config = dict(
    num_key_value_heads=2,
    norm='rmsnorm',
    rope_theta=53600.0,
    rope_fraction=1.0,
    tie_word_embeddings=True,
    lr_mult_up=0.644,
    schedule='wsd',
    final_lr_fraction=0.05,
    batch_tokens=[32768, 65536, 131072],
    max_seq_len=1024,
    dataset='wikipedia_en',
)
Each number is 128 + 32 x the weight over its row's rms, rounded and kept within 0 to 255. Layers, rows and columns count from 0. Numbers have three digits each. The size before them is the row's rms in percent of the matrix's.

# k: layer 4 attention key, 256x256, rms 0.159, rows 161-187, columns 0-255
# q: layer 4 attention query, 256x256, rms 0.159, rows 162-188, columns 0-255
k161 107:125124157132105141091183115159132093197100118066118140147091076141080076129147163105104150090089127084168136076108133115136137104120088125105125123157127152125118103163086148096134134109144101156102139102114092152154133157046081086105144079143124088137103119121186118043143167123174158122139113117085128119104123098122193087161167136156123144119091130168160181095109116134112050097143097122140142098166162121128174128048131089171157097092091104129106120111152117082114108104104150179142150110127075121202134126123164182181175115144152125129103129093125086122141111175080167152155179115130214143095131134071145151164086094114084092110127130172148151121189146087140062077140125097158084131156102156127109090101076158216107121101124128125095208052087140151154178102140094
q162 097:128124092136097149157093148165135185154185093142110109136127154180163141075194104090140108076179068168082097108131122169128118113104113168116104123141127096117122124135121092142140167157110046138119107111157076123109177150078105123118159128168113120119233129100068099168139082110098135089133080123161161161145157135126167124108064100088159126149180177128090078127174101127156176112094203138160133109201139130135133148124149107154092197090135111115158123127121119163102149138144156117127082161140084112125080143150126129154144113083115125133152139074128128131115108045139118133131115151153052116084150176155139086097064109137093093091150098138134145096205077201150124148103125121147063102101186155164083164092108077136114115081149135152071136076170131111148159137092187
k162 104:158073178118088145149104096130163148096128090138126120126086122065107111157151095139115099161133079154143082128126151122112114097147198064196081163120107103189105161073172082134150140187126115101156124055148135118173151151099120115086106156117133162139140179105133131180132099149170145171139121111139154144105111212117127176140071093116195102108106109134118091098170181164097119114095166115111111119129132162078116181197127154095113123123188171087183119097171095163067077181092129131103091154145208133142095162075155095111094103101142151139197179099113094084108106107125100119124128122100116126109134145149154138096140103147109192188143102123140115163120077113122153180081098159179122088104147148128124070161198149153126137145104071131139105184116095155124122114135057
q163 109:118120128053101103145127137127145161127138176161111153120118189073136117096139184147163186112122145156097113169094099146156081130117088096144096130176090131197182130111138184099153099145139148128146129135099109061160064140114124133140127139179120109172120136102142094130135126131110161131060088133171141148152093073100165116147210099127117153175134136148152079156115121142114206143159159126085115122117047163168150117195105122176099163153057133133132133096104138133148160160117202119148145101187149084180166119119104132149099150114129169094204143084169179166071104126123149101169217102128109143192111070145102085173104147130170131108131092135086119093186065120141150138095141130112110174089048136125166131140183145130140124176133095173123148104094103123121136143147186
k163 097:083148133072152118163084192162124116136167088126138116100083123163120101161102116142131145131140114134168147124138160116120103113120119114170138167098147121128139152099145083114114109092144123065112162093146118059164219163130185151105147145083111121144116087138170149112116098108104095182141111076108156082120117141118155130111101177069173121113183159180162122124087112110113113121131095184111161123095117117086163077146134117142179138158137114139159103104196110134138162107169071123067111088084164177075090122162150109132116118167235203141133165093109096169116141107128114120132139071109115122109154063097080157184117121089128091068159130066174092185085142109077135182111100183127089139126104191152184083132143104073135182085175147101145135165134173157151127164157102
q164 108:110213135127150105131167116154094110123122127116164098138093106149078124124168170143142130209091158130097078151158089092109150076148122143135141125075129157128164117102127096176182131127121078137127130096126086112088184145144143127133121157088142159087086122144159148138122140077130158119107151161093144104147088136165111113172115164157183087113109096137107159124079155152136090146117155155130130185122164136042140159120097152157159165071136144151116103181183127137124154085119175157143134051146121185112163137128103056114061061091124164121155147162124172086147183117171112077111124138104157124115075154210142119139185136059103134129096147088144059153095152101098126160177109095129132163156100136116086134189161146137056122167104116129209186203101093147154125084134103
k164 113:199154127151141093107186104127104115144121134135150170160169163127145124103123182158115152105099164098158107154175173130106130087178136139116137099125116110080107153144169149156124132067118146184114136179157128129080146143167105081126125161129168134109121207099097137135095187109163141076112127147176126190117159141092121119124172174170072159157119135127148162138139116115148127178122085076179107177156108147152140122079135109059089173081076056042114121194126150081104143171047127112166213157108118146081111133155138132171145171134099145074136095110165121096158109157156159121114116136069115083121123153135141119090111084192136107152118130204131172138126138216138166095156123060115103124102101091140132146131135127131075114165085133149076101084068140128151103145123175
q165 085:135151124168091150111090135153140074139114116091105138091050117189198161167142121132079067108120121110110120134110158158144091108198162134125127155093112091187113106139074133117101147101113123107119160156159128122130131130132108127121173077144125120095143097107106127084080146093150141058192165102199108122095164217171120109146090164145133134119071175101087122113092119101139145185124122174143093139142171101100136139098087106125145132119158125178134154135105122138134137130088140077162062131126140135133061134154133060102129104125171142094136099099133100125145161109125160159142134095097129101119212154120093128118172064098064135058138168153161088115124213180153132101168136090131141142102195118080138153107047127087084121005112138098141126127172097131114123104096146
k165 085:174014107177118178093193119099182109140099144156138117141127066093111096099099123165181113134190091144095142113158086222178066120097211100112138120158122127100103146092078161087114129132131179179096119110174140136159067069114153140187124094066112155112129168131131138141078148159173153167093122103097179125143111113131105154134162101103108153086068137138139138160139130120093114184128111100100110121115087162136084087143134155086112163117173119138118086161104112139073145175113149169131130144138167133126104123134174108169150125112074132145162181164091133137119090161158089096131095118035144103105111149118131069104142126119128081165170084170148112145135148123157107151083136097136214111114114115146153103049150113184120166187139142112155158131136087139131114119089140
q166 104:160093094098142111135123086133116124141134148110161108094162156100132134158116101137092148150163115085174120148128115096124150234132104107106137139113097135146109096137112151098067120126062135142096143148072152178138087076163133195086084182122166106171152146178171179128136141106172103145186084156109121116111174139122139130208085145162126157177179058086086163100100155127154116128136149120087107179144141140137139137042145146174196095107153082163086109133135147152154137086182086098086134126095145107166180171100174160081079118132159094116093163160164078138147186142137145124146127181111158147148159136091168121126142142164068068152145182093083147137161155121104140156150149154143157150134140116066163130168200149164147158175114128132126190137103219098122112137117118
k166 094:167121160118122144122108105094123069153095124139152139146208114155130066111086162123171188127118125165140031139126133127160139120131122108108152109105100164105094092112099198150113103107156068133173158117143153074098081124147209130169168146099131145062165143067159099103169187157129159101134141132113075108139147146108149096110184069155157089112137106138060086168159155142167159184143144113121135125099155143207186114075151123125100136097100088084101165103073166136181150120102103127157151104147085155131175162125111117107145126120100110095153113058123101087137127160133132115093143069122138148094115111134103080117148059129125126099125113150125164108117121166137115132127116045089170139084103138107123135088096120113143129096102096136139080166128186058153108198128236
q167 107:130122122142122130175145150140136127137102151185076101161151172118186148111123191126206118096118132134161176125165113158135093115110115172124160092155077086123190169107112141130111124144069163084097100118100093146111137173063092090142086142147086110138074090072163153143134159153135172130032157126111117120127114123162166104135118133098111113147178106159131096090128123076116154174101171087070151134134135150162147130215088112099110101148104103129154128068075132120097136125170164110110160105179125086087127139142125132081157121133122098152137137152134149113111142110161050134149170065191129165147157139107130114140159127111073196142146133206149145125189124138115193142104164126106115137057026126165155089118136068126118099133117088111161146147134104117203112145127221
k167 113:097134151092157173092174139137137091182093061150131166100121129149149125136086158191108131092154110088140197163070172110148129155184117117130123100141148130158089147078100138146171074138095060155138144132169117081179186171137143144147147167098107082124099139137181136061169167124109078129147135153147132082111138121093129136131145160104071105147145122152131182173071154176145087165152136107121084110107134145115144142101127106139136139172103152153134115145091132058000141176171107155105057143152134110150143183164152146109140084152163128097169133133148106115117092136111098218159121139092161116112136072100188209124120064113146158106139150151133099081115116092114105138162079163155125138126186181110150130141156127110082115182132116111098114123130110123179184126132169
q168 109:146115195148108090120122113148143167087165148174074166129114133151133102068143146128107100176126085175118167144128129163139163152107129099055083152121148112080153138158132105139108172131155130093120131103141128156170116121057109127071088154079076198148154117070139122111116115156087104126092092129102134131102088099115149087041135105100153060141125189135180157183142177193189177124133122118123166182119130126122076116095113074099161116164152130072148116119112103098141142137152093137104168168140152178140094163123109196123122093121129059103098137131141121141226127098128105086139178111132104098151082160177101076111137163100131108230102143109149135167106100136099133124124102126151083126129062089154117166156190142090141152141195145175209145110117151115128129158117107
k168 107:040135155134133091164153109142080114128099120082109183119101133107145149163131095109099138080137212107127120161127140081107191137184125105166093109138127080161054143086174164078172109132109133098102104141093122161207116154120138112080120129179106153103146153065119105078105123106150141097146156084109056142152191110088115122113188135158094113112128134185126165098088139147121106103167072094120152100193132102128161106114163084141149157126086120115162144104185136104121111120158149081188109106119117157091135129174124158123108093147113072136156124137128138071111111135115119110145126109098170167150070140152158112138124172155170103156078125061085075122115105136213132150180137080119120174140152153083115106117102202176075103188102118101131118103149161119122228159117102
q169 103:130197139174067113136157187143174148100163115111055119149072118175067105109116132151122097077155087097090122139099109105140107165117083114123103114096078140076182105053140081096142146119196082157142105088126083105125140127066113127101199101187164083089179105119130160107123096103128116119132099144138154181172102132133129146122193150113130182201088158160123091107150145190159217172116193148140148129103101130158107097141117108142091171090150173134152143111166137153160110132104187112133164133137131178116097170184137117123078044090100123119162123074140172138145167125126159160159166088135139172151112093150110175085175174090156098125149107096135137125079086193161132135158160107085136132091142160188115138141077148095127125098128136115102126125160122089144111133145140
k169 108:124151067120123097134091125116161136129146142118113099137133166108104174164146122157105129153143125182135097169121140150114082157142155058144158150096059091086163127115091145133125126104100165104113057066107100110137126086175156149133076112156131148084134115165139178108126151147150131138146140131105145145064079165164141220152138123040130144114147161091147095119111077144065132118157152174120126166115144119179084114148105161134092190147192150092140066100167049114127104154105134080178165149099112245138092130148128071166122159161106091081138175128075154103153156124172095142126133201104124119110146151194132071218162142132098093112113073134144087174076123158152164074077152157156132097098159096107112165118131116113119114094150147097113154124117107124117142167147109
q170 097:126095094144178097177145112220126164102178134152121101136196098136118106112115067063089145158130107157139095125146142082052147093086157126149123130087162145096140129126189154160100125139127133181139108147117102076099146147142115074126074117132145136155158097189105153149123151105105139144114114104072161054126185089118174154094093077141110142141130139079140068149132135204171117160153165153141118130119088126141144098153160176190057124203104148109141126176151117150071117122130135107109139158152090122169177079121170144119131118117089089120120121153159131147121101149078098122115156113152095134176109128120125076084086195159168133135157057138145146119159029065130149072163101131158086163115119147126133133182140118158181175165160112183100108135137137212138148103136148
k170 104:101134160144148046180090102129076130118121123102096106088126127142150150182148111104129120165167090113174125118124087078098143202102127139154119142123145096100152150144154095099174061177161116100145113142142124195132165109084116156111116172096074111176177155111150128161107066169110120136107099167190121134135101149097160134108063122200184109127144133172189103096053137104097129077131132166139133091107110107134168180149136114141125079097103087101157125121092132117118138121119142172102081123172126064148166113125128128029123172121153089173164153136140063143145112079121184163144041143142142107122145091164134115093098131129167127172050099121099135101141116121139120155141061186128087115133172156159056187154130183152149065143149133164158169144157148147105129115128089
q171 105:111133148101118133105092087094081179166156128113144141131118103120057119073128152119137166151150148114105090120143131111130159119158106089161154142125093102152147165098207136191211108155151052119150080112164116127093187156163167088135110127147160132111077185121177118149161116126119180129124095160070165132100106133044120142109157153142137100155172093129133172134155158157121166101097116093149131110147080120099125125158176098128181184127140147110154157148142121156121168216056100178154132066132101143115128124117147033110051104139111126094147137122111107111088121143143101119130179152075083075118064051140148143144176132174109124130113153106122066163146116179133150163126089059133088157165140182079158112129161172151121081143150102159090076176114078123132141140147130
k171 091:138190055075139109110142147152121080099105181115117112169110149080103128152172128111137123113069151115189112096151181064069068083187102110132084111149125073074120109133147082178137150146096131121147079115074169120122180087134101132148139149100155207158137147177208090104122106114147072101095083146138120156169074151141100092132149073109096151118126127134084127178134100096144141079141122081169165180137130139051108152163095085173108146138108133053133077142123138171158167147139134118108189130120141134089102139114129149148083129146132120123114071067162139121139162098182134111059139128064101121119141139135054099092138089154145101117069153152158128117144160149093182166097144112084129115102102098109120121140071127156130070150158096158108139126107109199124177099114125
q172 098:158163106182137168130164114106119088080069062143126099164099155107133163191109218134128122139070104113111050120125138166093141138113100111167150095149135182139129166063155096185143186142147117123078164082129110123100144130158111111126149144072176140096116133079104149142124100105094117105091145184165127206176116123126119103118131138174158112129133099212130137122129152068104207076116158156095098082132196129115141136143102110094105129100154118123075127159110084153101108131114134114114103114131126095147076120166097100110100099136118161099096129143143154133145078124150115093105104055124111136120111112137119091154111095111170165143139086134161039133121167128099109181144117134114121134125153109157223129152111111076095083062048143044156199125109102169100160105153104
k172 102:150122157184106161155196163179157143117105099148110151131115167101115101157079098145103126110173150138090151139117213106138129109086127195123105117164139137065147111114145116104104185120104132153115104143125096121131127150123088194108134124153127152145118102198119114137124151100163123154126129090086132138134149123159114181161115184148058070137201133079145180163106120049149129185143135141055094179169144129139089136126115143123109140153144049115157108079141135128092131104167169198116163120159134076155086127124139156164104154158156136098072177128145135127136133165203114090133105087134118148135086120102173115099053156059108102138157139118230132132129135102098125094141153100156119107124103135199051084166140115110159116132122174181141158140050125131154105111208097
q173 114:112130146126155084121149174123101141146118133114124111103111129096138060158058096129101139145078080140120149151129159096115141130119070115066136121088140160075123099149151110115088118105078131140098126114106153153130091109152160163107105131113110141128112138179144160119112156148106128196154133166055135107154038130150122115108131145092096142136158162121162153150119149131119129083144102032152156166093106127175120083102130157123154091154150106151157090191151097077134137086175132129135121188164169132088189165154120201172112139163155087117147150111155095118135139131177109111158054079128204106185121085099056088111166208164148095169120152148115083130069172088130121157107171085155087096123132137119147151133129087147203199162080135132193118076079130131118089169070118
k173 103:084099061147134124127085074141108083121111148123153129141118131178130105120120140093098156070139130054098128168168065081098138109170105200103116110165115104114067103190053178147113110189143123140112127151142104131121061120178139087101125107174119159074131124100079159150135144119039169128120110108171009148146126125152170099092147129144118109131152126130142148166122130161176160173095106108121166104138096195172154098077108137139159122161130182157129135133113174101172122082129133146125116165183086124114111084180117113149121110170172151157055135095163124099179186072125156079152138130110157127189149093134136128156181185133124085122142108121080200089150157130154137066126158134154155125145132123061125129115097123123110101160129140120155091106169092114126166162163170
q174 098:244163131131130097122114099085094104125126140179208103117148140087134129132149200129137182128134149104134148149117147068142115180094129085110134087126117120137109061114082046100064170148030129134122136120137134062131157105177131185110086151152191088143151086147164152115142125118134190169088117129157146067125099103139143156157136144137118130098167123119133053069036147113150167147100176127125131151073122132133142137142116168189126169147152117130102096147157161102170187106162148146150182081165098144139140168100150179092112127162112140095153123143169168139124162112160069083129099149062124141148134090144154165119126081144102124091134155142150159198139103123103117154126121133136092131134109113123116110178198130178098114170065140098130137129113152096182121149091085
k174 097:198141119107162135166119094122160123149151104116107128122144124129125093174122162117101127132154050169089063160190209110131103125130143094087208075094135089166145133131133184153117099039130093150160154095146121085091167091151133186135084125095089143083105091091132153075144165090133155132131140189139137099169106099071141127096089104114079104113136156117129106112136067166111146130152149190115162131128170134091173127130139158113059170132111073106135093103138132118109123110130166116063120113126170102118118197161153128125155165129102155086155132068127155143141092124131124110140129146086118173037124137192154125146122086214138065143147146119141132108141149194104130221140051131139101108138127110150111124097107138103144115128134153118116113167160058125154154206145176
q175 102:145131127067069194187144133138063106100082071146164105108139091138152100138142125127129099120127135177115104099116163074141155113160081137120175135121131105203123138186187122151224092135098100134197166131138109114086109165127122061157109070144173058097062130114149105152112133145127159156128169122170148097124103127059127096145057145100116113090121137112148078110082122094067117120088116107119130102104084153117127096175122153171073153127078108155111134110133110058127120137082136124171118149143120074108139093150142095119124136210156175137142099136186141130082128191125104147125083112128076131098207124143143136135133152113103094096163135089135174139090132111098129137086105156150156109067164159107107132062095131172147146128042133068133165116098078130146143076116141
k175 108:145058122154152134155080142104144087108158134159175140128112137108224112143150092138126140150163078096091135080149124192151136150091160147136161129168150117122155162098118132150099117144134228144128138136137173164151189076174063111176141140108168117165108093155138067185158109127094076173090123152104174140137128121138185093117040149078101176070125118186181086120131110176139149112139103195147125130049154174126130142153139165149137116142123149131179101131129143137132122076121135165120107074119138089115148105124157167153141149079114139131094165157148064118154104104166117133148126140146110081109139135102114176067163171069182144180147167167102114140126152056145114134153122182148167102108130162089132137135100088100213117151110171143172074132119059138111127118102091
q176 105:150127145187145098132098079142119126067153099101152154153202136120105161099140097159121080111197112184135116162130077186145193074122115190133118159144114105116125172159100140135127084159200150106106124062142165117172111110096129090127164110107128131149154194075096128144140120164139106144050152111093173111151135105187139075113161180149036115177183184120110119198110149141087099094098156078154215112125191151130173064117124174138101133047094133103175094158131122139129106146105123160131075072109179101095112093160126121089139133171162128121136118149117110111193125178119114169128141083199103154110148133134105110110143101092104138108131138071119149170141115137104148155136086092165161118115105144148106129150120102162123176118146124156146141138184101121093111191109144
k176 110:154077139142114119130067150166098163140145082091090182098102152154113106180176120123139030102118101162165132143137094101101174111170125131140124135156192096206141123147136094095188080072128135096124096146184085136146130126162175100105151152160131067129164124147108121122180093107107102100175082109132113097145140090130115090120063121112162160100162128122093155138150189123111123113198172166129138097137161070133112142104171115141104128105088138159137172127120120129075181091109159117170130118106132159124096118087225112099117102184177111147143122114100123170135089077101108132148160141152167135134136102134102148100162172098164182152144143160094119167086133136169141169108160183165076130112129192088126189118096162155140164171151172068120128131089192150095109045123067
q177 099:146166181181102086106097087146143146082115132091134145141182183163116136175118164140118152148169112106137177122113093119173146163106106088106111159128132070112155132076096122078157154124135157131099155096128092177130111152106042136147103157113115143151116134090172142098147173088125101109138083109103127132144128103075148098137141124080180103142152163163104152113107127175215231131118107094156099122125113137187120178192113118122139134072156132124096136098149078116149128191178173094156143111132097126104119133117093130134107110100104119166105144116112102094160131083209148096159161123096110097144064134143123156165107159106183149139096085152142107185182127120118105148136217125125065135080062111144094133183165143076148154085193129178195145047137141077108139106132162
k177 090:101103166138114126136109185150123148070111123157144165097193148118115162192099090131132107122159118093116145127086172121091166155102146078157092103095161149126114141112203160067085123128132188027086092157142137154095088104143169159117102146150158120155189165159087165104103128137117161127175170152118096076129144115142156141138091135157091122145178142159124186116079159156159064099189126151131197134122153133136181143104108155118121091145148150118095139047123165165101110119148155120125096192209108088109036109138128144078132113163126090082158126088135139101132119122129144088149085134152112119138094096149153145156093189076179090115169108139143102166134108186130159127127111088116153145145135110064109093171167155120169116066167098132126110058181174149142169163139094
q178 114:131065097103182115062173145108127157157123147151072135140092132082139110155120095118106177119155127199092066165119074065159106171121113095075094098231121170136124177156128215113109134159095127133183116142140121126193143146044155136096104170131119140132132104161122076078126130131138098164158150131139116135085063150132126134118128114116094130119113148135140125075134115117083105162144120065076160141090116182161130089127138135083129155128142139135065159096122164090189177067078090154140120114148134122116139153175118209117168149121071140122147092073122153103093135105125151166153063157109162187112145118113094112125137136165122133111096165161153147153117136132091078124079169124192177157141069131083128147130128150128132050101136150085099152110102151120095146163144055
k178 109:135161126124135114124098127103096139167178138143170080131108167138083099117105175142106159106085144164064107082142128169168108135137116091062156150135092108108142136130095119086141147105144106196112105109128146065124132134153131137162156093081104165157101049121142118142149128123128173153115114166100081147073174113109106096156138117113119131154129114116038125175170103125139158051120157116115126126079109175106086089186138073127133161094173184166086086164151151066117107084163104051128106081127238124139179163123139090135121109132126141141151077175101139119027152143114071113118197175129144157141153147135101120190160052193079162110142140085094120126096136101117124094123152152118107116134151157137136143077099146138039151122127180103114117168162102131134155120117146
q179 098:108133181192096100137154167103133115107097131115142100093110058147169104167097058126108101068159082159160096187099171135208116126092230118094153153092154168078122056143094137074111127127130109122081124137098087123153107109160163117069162146142169079121177102145064153148103122104156069138168165113162106126129138160112161071163081183163113146127075149097129163167084135145155134160114168132116088090098137147129090126081158085112109145092145138136137101147125114078126079110161111166129117151147126131097108151131162112100163066151147087139119168141114109139114124105178154164107061116109135113134187098139127146118187074155161130145174108149137172143073158154095111130187118146148077099143182154189122141078060124127116171129095111103123081098141166176099122084080118
k179 110:062117107183121082146121068131226129082179170092116129112089136118162157168168127083106111174107111144161162164090118147099168172132135123129113080109112110166153100100073101120146084079145166133091131122163086183095134083101096137142077110116116058082127095163176110201200143154122144182108127123106124120119119167192130153090088090128149128141126155132174084165073167094143149163115125152090096104116123080179157148102156137164103050161073124137124104115163059152109133139153107062130134165152121086122106127145180116109113180134086116134164151140058112091125165156110144068174073151192117158107105149161142099120140151083080122135165104183101126140135060122108142127111115184108145141140153151046132163122154089128180120124115158165163139144148115095121129096152148
q180 104:141190094119120119192154173112114144092176088218107091159078162127130105151187215123150150102129116161107116170111136118118127095128011144042143095142151099115072149140128164165084184084144129133155088101112162087077132135130133160107176185187134079151125082155130098111129124123094118148090154203143104136165141135170151174127048127100090153082118135095131121087131143115099136133136172085059183116144099167183145142121190186155113143121120143143089102106115190146147182119082121185146187086169129153182140120154131165135162094119141112112159141115194151102099151113132111118144102140136126143152123111152116131121133126125080124112083143131122123046115129187165121162187118160157131101104118134185131118124061101119180126112132141146113108154104107172152138097134110
k180 095:169160147109102154172086135091095189108163130109175125131161152126161169159112166138107150084082066097150168130115160154181088149091138194131157179090135102147176103165126047047113134109086135159163109146123127129110146165123131062091140118170084199120142085091143121149108117110148093166160132106160191164155134146130130142124058159120125111115111061131160226119122158143181111136082132080111153147128151098145085121146129080116142132115131137149113115130241137103115142084154079096083108133118161113167120132137117115138082154134146117180169131185157106194129128060095202178163182116158141102164171107155156136134132154097094089110140110110103109151113132109111073141107178131095103110106110208132084135118152124093129102135113109093112126171105125191122151078180142
q181 097:113167129097143141131099159085092115126129139149130139079057099093111096100089141171140095140120099090121108086161153152077090106075116088117138130109083109090091158144194054102194138076130140137114154129124112056113093133155125142125137099110140191121116177156111122156085125158131112156114071122118129150149086124138095067057146117111142115132099157131155169139122118139125103073122141182152135122112137089122092110109166043075121171178107085139141102133138137105078070145142172144169129143123144193161144161139083098139137119146135051116209101114105170140152141163120039068089115091143126068045130138162121185187148198158157139125150144097141151149143102102123148182131109136123076133087171143171133165088088165139158114168092127127108103163077164141128057115109179
k181 103:101155152127117123120133140131179114114102124141089089118085061102142153073129090120139132120148087096086138157139111140176181077179174172140124176122128104111129170178125084152103141147087169139086151094171084159172108054156107111087159110183151155076110096118076137095146093140103107148168118142166151079156165071150098108173129098158162142124073126128120118191112074154150181151181150139125110167194139118163087101146086155141137199123157109050210120182145127124142086146118114090128197116134102127174121130163133147164092117106098169107126100149070136171161130121152188175084053152107133135120111122098091169121153191166155163100083111093165127133162139167166189088120116123100152174174127101133127163118129110087103097067097120095169080109118121108087169107149112
q182 111:130122108163150128160155199150147102127181142118093132087110109106119145155065122146204104109102122131177149181138166130124147103098087144089145135145114152069105097048090121118089120109123220152099073196143148164162094111122164124098059138059092114191132090192159162108188127129174127128097108175111126109161128088133106166117097106080149129135132129183097098086165129116161117146108072130125090144100120136123066117145126122141158096162156113135125122154076178141156161109153112126157214151154083105194176202101094234101128141078111105114121127142129129088111144113106126097167127152144126135124103091099187095133131109175149057118170160158144131138134161104086062154100182165178136102076153118156152148164151103161165161105154139109119161086117148128142168135132127
k182 113:087159130099135158149093150143126129179083136143098141154179117185142110089132117142150210051146130094112144125141171094126119132153069174136111098117079133133097145112145130142147173150156150153149140120167074094128092169137112114102173115152171111134144117069156145157168140124096140160131161085134058143075121069105065117138179164126100141164121167085159109101072114090161098121146159106159148119027146130085133147110144110130142130104105124176152170106118174072107110174133171164095127124117071077113098167131138114153181078169154131102088124131165119108112184177116139178147139072189094099148143111171131137213096106135119114075123145075080120117124139081165154033094126086116166134153104134100117136155075178101158121175122132076125123141196102072180160141169111
q183 102:102095137124166081172166144118113103164178112164116085156083187137097103100126115180131120110096097117155058136119194162112138098151164148118151155172110109089127123117140138166145158155183115116114159118122103155134099141139121093141147182120089093117116139134129175175097147191097067158091133137112156078127110103076158081103156144107138121114122102119167181156138106153075150098139190099113123124068124084111192125145142146098074137146125171133122141135135141135138103138193116150131128145168157197051120142182131202139103168113111092156146153123064145161137134131150093112054112188227117114116171152101151062120101174150145176136099099131124168157132121078069105102111133104189037118105137129190118167126084049079121147140143147147143112157101095158116097189119173
k183 108:113140152078128148143185109124095104173151084088113112137096171173103158158161140059064144143083166113136127135121171109164150138160144107086103167165059143098124223144146103142140153085133149126122152177152137156161153153099138115064120131188132073149178165157166123120132111153124074116137097129146132087106162150115118156136134159120078135106147134172124137154137117122161137147138137023163133130177099128019126109142103086120128160089080108130132094169141122092131115116186125125191122135146117130119150157052116073127110070162155184153142122120061156146142159118198085097131142172153190153097170133131106131142123106154188132149110100162053175073211105116150133103105138093149073125133119117156114150124141127175073200157146101082093157142129127109132154100179124
q184 105:094102129110142151117144120021108131184182111143129071138139118121111175033136183108132143159086173076128109065138149097111109078130148138065087089132147138156145131143192095134118127196111147145144079138129128095102059087144153122188103112151129093135098136101080113153154158145159167164109082149150065114111114113122144139137127119095207127097092110074190105166148117139140144120135126065148149129124077066134147134141108067099179138150047147123147145152096137122104107152147137156110102158090096215076121131129165122152149139175083097126098089143090136060116064145156103135116133133118160110146143205094129145145178098174147122128130097129175186109118123139153163109067101107144186100118154088130108128087144134128118120196151096183111078139102148164165101153119160
k184 113:131165139117149118105133180179086161085173139101070062156109128125066121086127110065141160194106135158110143107141104097139118140177171098110195132155085123137134141146133097188174102157124093141147199112082116072156152179100087125154143110149124139110090175132087136100106126127118150119139091185128170091192108158113021101133195100073141141095110153143140120180197092108155140151105149115126120114149102092068130074140124139143157181080085171130122132161117151119112124134191102105086107132120107136128149115062117141129059110124161190136115116159182148166142140143120119156058133157137162160121164112122142109145139132199144156077084112112107102146178087140157080113131146127128139131157109143175122154111163130155100156211069083098115131133142085080167120159077196
q185 115:079121163086138085093121110162172121135091132117135187134144137110170181158065142092174081168094132123125205138136043117107095076129152158150096123192148161154167137081088127135119093157138124146162123135098109126125187171064113125128152152057167200100154159172172142104137109056156124122063087127124169133147081139171121093121174120136154090168093101199128154158180147103107106126121145154159142141128124126110110097131145085086088153107141131148146116160078142143134144076091112123148122109072183133133085196156058134140161088112195192133109135143159146104147149083149144124132109082154134114162110110144085093109128134123135155205088102141118117112037189067159105121133137099108095100095150178124117175130111115083131099137104168108172149160080141186130122151167114
k185 118:112132086118174064132203168156156138172111103166136193117087142122101161104121103147105146132104190102100097115146159132152144114109072134130111131134140076116094194148124151162132139202107075140142066108140073071174148163136114127131122162109126130007138084136105096117132126119107136138099143157123095189107197109107153119104164156093138109140118131103109134109140127164062166078155097125136082144134119165157158109081140177159064142114156082082153141142126147092156161149063147080195174099111099124153167111160113120206224144166145091115136079097127151130146097160162077091106131118139163156163105075083134097115103079191136119179170138163133160135071153129130160101095119167133113090138165153107151155134166145157122171132130166173095115105099074128159149143089114
q186 101:158177102125123108140106165117090070075167088141183091074130120188109116129139186153120142093131094107119152149140126127147139111088077127117124113111134123141115143032186068145111184091166149129095147079143090132146164116177136111101174100172186105115140085129127061126171114117108162139112182098134117096133159170118087113182142096140096142111073129177146077064107187202149163103132119116146116102119164112113181141144140161128141190185152157158067149162208147132102149110208106157128118069119090130134173151126127102101155099128150125116152166147111133074131172083143124106108105156180071121099161114154148156115116159169118107101113089131132158157151170175141130101114093127139089062098183121142122107154113145133026200083058125134136124163093129132143086147121127
k186 094:152062168128128122190150133097152159079126124129096126112139129123188102202131116168086152121087035164114126170136118113089115133115147121182130111128122133093181124147136133111121121130115164152165147081204112150110159112144104169087064132164110098197170148096133133136120124078102123131153165147135141156156152149176132147147080135106085138039106141117148124108118155135127082134153123129163183165123149079164113113141098145118098114162121078078098103109131065157057110153195136182154192115163167135073113143163127073138137153086112142123063158056105095184127138087110134085198111080155062161074156096159135094128089116100105077108081053077092144152128141148159106133153123121149137104133087095105100111163112168130168087127089149124080087151095122136064115172136137
q187 102:106146135067153158119113083162008128141203075153102136135139169095134206123167181066125147126125088170137115101121134097086177148124123127172149121084120058161180137122178126151146165186129090113129132060114144109109089150147132122192161112192120053108148150094128116126137162161102135160125050116147113160096152112095122104189175102129107127140118114107168117117128145163110131140126193060142185119142115112203205122146077179110108146092106126072131146166146124180123151156132136159137098126098139072144098144130111173121125138120123124090167140112164112157103104160125122099077103125101100161120144165106100079123080182141121119140118092124204149105133160177108174090130126080087124127139062121067172109158153172174133129112107162180144109125138137117144115152155185
k187 106:140095123144138153157102147120081152131109088133114149160150170140068104127161137122139088155106130143124092067145112115149131129136217141134120130127152117157126160150128145112133102164100131080112154135100180091157111103141051104146187124129082145126152196164079101067126153157099094128123077118141179069193120114148085109104132126149097159050175126222141197129117136175128130128182101080170156120147108170120117123140100101107096139114109151148152128153070169116127099125204132192146092095138200111161128094056109094051093099105140104152109146146163124110121157080162145110118157152082143125146113074083115122088139174109166097118086112114181135114129155085082104167135199158117146082130154143180085162056055110156157139177150105169139085144095156163129132084136140
q188 110:082101202116171107144152187113158218131149188146153168126147145079130101145129078066152122147144097131152175143124106122176113127129203101124134129106091106042154136129108190115125165127101131126214114077129145147169128146100117157129089128122074154132136057183050168128180070112098115140163091124087135186175123132154152165140128122140110125112153128141117153162159117140148107111156137148174116123168153128145161105101060126132098121146104148091152077080153121122171085064117106159163117159126116123162127119094124189137190148106106130185179096101132141084095127128136170092131093089136124145116086126127128080072107182114084086136074181207170129104124151074108127136146165120182137137137095137090101127147123077145202181134173190147113135112109120119116130168136078